{"num_hidden_layers": 25, "hidden_size": 64, "num_attention_heads": 2, "num_key_value_heads": 2, "head_dim": 32, "intermediate_size": 256, "vocab_size": 2048, "hidden_act": "gelu", "norm": "layernorm", "norm_place": "pre", "norm_eps": 1e-05, "positions": "rope", "rope_theta": 500000.0, "rope_fraction": 1.0, "qk_norm": false, "attn_scale": 0.177, "bias": "all", "tie_word_embeddings": false, "parallel_block": true, "init": "orth", "init_std_qkv": 0.0728, "init_std_o": 0.0, "init_std_up": 0.0728, "init_std_down": 0.0, "optimizer": "soap_variant", "learning_rate": 0.00926, "beta1": 0.95, "beta2": 0.98, "weight_decay": 0.05, "lr_head": 0.0129, "max_grad_norm": 1.0, "warmup_steps": 200, "schedule": "wsd", "decay_fraction": 0.812, "decay_shape": "linear", "final_lr_fraction": 0.0, "batch_tokens": [16384, 32768], "max_seq_len": 256, "doc_mask": true, "train_tokens": 109300000, "max_steps": 4517, "dataset": "wikipedia_en"}
Each number is 200 + 20 x the weight over the matrix's rms, rounded and kept within 0 to 999. Layers, rows and columns count from 0.

# layer 18 MLP down, 64x256, rms 0.255, rows 0-63, columns 128-159
188,236,198,231,204,218,199,191,198,216,224,192,195,207,197,178,203,237,153,214,181,237,210,212,200,211,190,187,196,170,183,187
178,191,211,188,195,202,182,218,214,220,168,141,177,184,187,219,197,199,216,236,186,198,210,196,177,206,202,200,173,209,239,218
183,161,243,202,182,177,227,204,202,193,204,241,200,195,193,189,186,222,198,223,238,202,161,219,236,160,227,221,205,196,192,202
194,247,201,186,214,178,192,228,221,202,158,219,204,237,226,227,193,196,182,203,212,172,193,191,196,228,166,214,223,224,219,203
179,228,235,218,193,225,198,205,212,208,199,206,171,210,226,196,213,216,246,218,196,162,201,181,220,178,200,189,201,198,221,181
198,207,184,184,204,210,209,205,154,174,178,217,172,200,229,193,206,181,186,196,188,181,220,200,194,178,193,198,197,217,143,209
163,173,223,174,216,243,214,179,216,166,181,209,179,206,231,212,225,224,167,180,194,200,231,231,197,203,214,167,208,204,198,170
190,217,220,223,188,196,197,194,188,177,163,229,155,202,198,192,227,211,189,251,189,212,201,174,160,186,215,209,203,243,165,208
217,188,165,183,180,208,164,187,218,237,236,233,201,186,216,188,205,210,192,232,191,206,202,202,182,201,185,210,174,203,181,202
217,170,180,187,159,208,223,184,184,178,210,210,161,164,211,217,211,174,203,194,167,190,176,219,209,179,206,233,211,212,223,182
211,200,195,201,197,224,237,219,206,201,222,196,190,227,182,176,197,200,212,200,182,179,200,166,239,211,206,202,207,175,200,244
218,220,218,201,193,167,186,213,170,167,160,184,231,205,155,197,208,189,177,202,169,220,177,220,209,237,229,222,174,210,228,226
180,175,185,174,231,198,184,219,193,221,219,189,185,172,194,185,191,191,230,178,223,220,191,205,221,203,176,213,219,218,227,221
223,211,213,204,198,187,185,225,205,201,209,199,215,196,235,221,159,217,239,196,222,211,211,208,175,177,239,221,218,245,231,193
252,192,192,190,213,200,186,232,185,190,223,203,179,189,202,183,187,197,203,208,227,214,185,213,197,210,203,191,167,200,210,214
213,172,203,215,204,193,202,180,217,175,213,219,217,180,219,190,236,175,195,209,205,173,196,185,236,187,199,210,195,213,195,196
191,188,188,213,187,193,228,234,204,228,204,202,228,196,228,202,192,215,204,175,176,197,203,214,212,191,186,175,197,205,240,237
224,214,199,164,222,206,221,222,217,213,199,208,201,173,202,206,177,196,183,182,183,182,172,220,216,172,220,196,207,215,184,189
207,207,212,207,180,224,190,202,187,185,202,233,199,201,204,215,172,232,223,158,189,212,208,186,191,201,226,188,206,204,201,172
187,196,176,219,233,174,215,195,191,219,175,219,245,174,166,189,192,189,237,154,177,216,182,197,195,224,197,205,205,226,199,188
222,190,196,191,228,214,199,216,191,183,171,216,181,197,182,192,205,156,208,214,180,204,188,180,220,214,177,215,255,209,197,158
228,228,211,189,206,191,208,185,199,203,182,190,227,219,191,196,235,201,231,181,204,219,212,256,188,211,198,204,218,225,209,231
239,193,200,188,203,201,230,188,190,194,258,191,192,203,172,170,213,177,206,184,204,189,206,222,209,208,158,221,185,217,193,234
227,175,197,222,209,195,228,224,196,201,198,200,232,187,190,224,189,209,223,213,227,193,216,196,225,233,185,195,187,212,181,221
176,172,211,204,205,198,214,212,225,217,230,199,179,240,188,219,199,218,171,214,230,208,219,244,167,224,210,180,198,186,199,158
198,204,203,201,210,216,164,188,153,213,167,237,170,206,178,204,214,172,168,214,200,227,197,225,217,205,183,216,207,204,224,212
202,210,207,222,217,167,240,191,214,207,217,206,223,179,196,227,202,176,194,168,201,180,204,203,229,193,223,168,205,212,226,213
185,223,166,179,215,187,186,173,176,195,215,217,180,194,187,173,200,200,200,206,244,193,190,196,182,180,205,235,193,180,240,191
203,182,200,206,191,175,214,222,193,238,207,236,228,189,144,199,207,165,185,160,199,217,198,174,223,179,172,183,188,215,205,189
204,204,232,208,207,203,188,193,218,195,180,173,196,192,192,186,202,188,191,221,176,198,182,184,219,209,224,228,200,163,192,185
230,194,217,209,228,248,222,219,173,215,199,225,200,210,233,197,213,204,208,214,194,200,222,214,190,229,206,184,165,209,207,210
216,195,197,215,216,201,154,203,231,217,182,200,191,186,208,194,208,188,235,208,217,175,206,214,198,204,209,173,199,213,210,206
230,200,185,246,174,208,166,202,185,193,195,206,208,199,175,230,182,179,233,177,201,194,165,211,232,220,223,214,192,191,198,186
208,209,184,176,181,234,176,164,186,214,202,200,208,200,212,205,193,143,172,192,215,188,161,231,197,176,189,201,190,230,208,186
172,180,191,188,197,192,209,215,204,207,197,199,193,176,204,222,184,220,188,198,186,177,148,220,171,199,203,202,180,192,198,191
228,191,220,202,170,171,224,191,163,195,209,196,215,221,178,187,207,184,224,209,195,213,210,180,177,191,198,203,188,243,223,215
207,192,205,215,216,215,181,204,216,205,230,199,210,183,216,192,208,219,181,211,210,181,212,173,168,218,197,194,214,209,227,206
169,167,196,211,193,213,213,187,198,196,185,203,201,219,227,189,220,163,175,216,183,156,217,211,207,208,197,159,166,172,209,196
193,191,208,232,171,203,184,189,205,172,175,182,205,196,176,183,229,224,186,161,233,212,178,210,192,174,179,196,166,177,218,193
192,199,202,190,155,165,204,212,205,144,159,164,173,203,193,185,204,186,195,221,218,213,203,210,226,191,232,152,201,199,237,214
191,212,168,210,199,179,224,193,216,196,193,228,244,225,209,207,186,225,210,205,220,239,168,170,206,216,170,204,212,206,180,216
217,195,212,145,186,187,192,227,191,203,197,180,209,221,221,200,150,190,215,234,169,208,197,212,208,167,186,178,178,195,202,183
223,175,181,205,197,183,160,179,205,191,190,188,238,189,183,194,213,196,230,197,205,206,178,168,178,174,223,193,213,184,201,196
247,208,186,184,223,183,165,194,208,194,164,185,213,250,193,221,199,240,200,196,190,178,206,180,175,206,183,204,219,206,212,218
207,192,180,206,238,213,150,183,236,210,202,201,206,184,204,230,197,223,199,208,241,223,180,195,161,200,180,162,194,220,208,185
219,188,201,188,228,210,197,214,230,177,198,189,205,192,200,165,225,172,213,199,207,199,217,236,201,218,188,200,182,188,211,226
215,207,215,194,219,214,193,198,213,178,221,210,194,212,213,206,188,201,191,183,235,203,178,203,230,200,183,229,174,190,211,189
207,195,191,206,214,203,210,217,201,210,160,184,185,189,216,208,204,184,230,187,208,217,230,176,207,208,219,215,195,198,216,171
188,244,184,187,185,194,178,190,216,188,199,240,236,211,206,172,217,211,204,199,170,197,202,220,217,193,210,204,219,222,208,207
217,200,158,198,209,196,203,204,221,215,210,178,202,184,225,208,178,201,188,196,200,194,199,242,202,175,211,213,173,222,209,226
190,235,210,192,213,202,201,175,227,263,192,207,218,191,211,190,212,215,222,177,195,203,229,185,175,199,232,168,236,170,188,229
210,198,218,183,194,240,199,178,219,225,194,180,146,158,247,191,175,191,202,195,219,181,157,194,218,207,199,206,193,205,179,190
193,236,218,175,163,177,212,188,200,191,229,196,198,225,215,184,194,206,205,211,214,222,183,191,236,224,182,229,212,172,202,210
183,179,185,187,204,232,212,231,210,198,210,206,215,224,196,229,216,245,214,206,193,195,193,216,233,208,142,208,202,164,215,191
210,222,201,185,208,207,191,180,204,218,197,187,216,176,204,169,243,186,198,178,187,222,204,227,189,189,165,193,210,211,142,183
212,204,213,211,180,208,212,206,207,188,191,222,240,224,169,184,183,195,203,195,221,180,218,201,177,209,190,177,234,131,220,178
173,185,194,200,211,195,201,194,212,180,220,205,206,168,187,196,214,185,190,191,181,184,211,184,176,219,187,198,195,158,193,199
215,181,204,205,208,215,204,210,175,208,176,208,192,207,235,251,206,185,178,220,216,199,214,199,179,262,208,207,195,207,201,187
213,215,201,171,167,223,196,194,189,191,161,216,170,209,216,183,204,219,213,208,216,195,207,226,199,169,201,206,178,223,212,199
214,215,179,227,171,224,193,172,176,215,185,217,186,216,215,217,218,237,174,206,212,205,165,247,231,175,165,185,204,224,222,222
210,193,204,204,187,196,227,191,221,213,206,217,178,183,217,235,179,207,207,181,209,196,206,213,215,191,187,198,178,186,198,202
146,231,214,183,172,191,193,173,194,196,195,213,209,226,207,198,193,226,201,183,199,204,201,213,222,191,204,234,205,212,179,170
230,226,212,189,220,200,169,183,185,217,216,202,214,225,213,272,237,203,188,195,231,199,215,226,215,220,184,205,213,196,202,195
228,212,221,201,187,189,193,190,221,235,183,180,209,232,234,217,205,227,168,218,185,163,216,240,187,199,163,201,215,217,198,214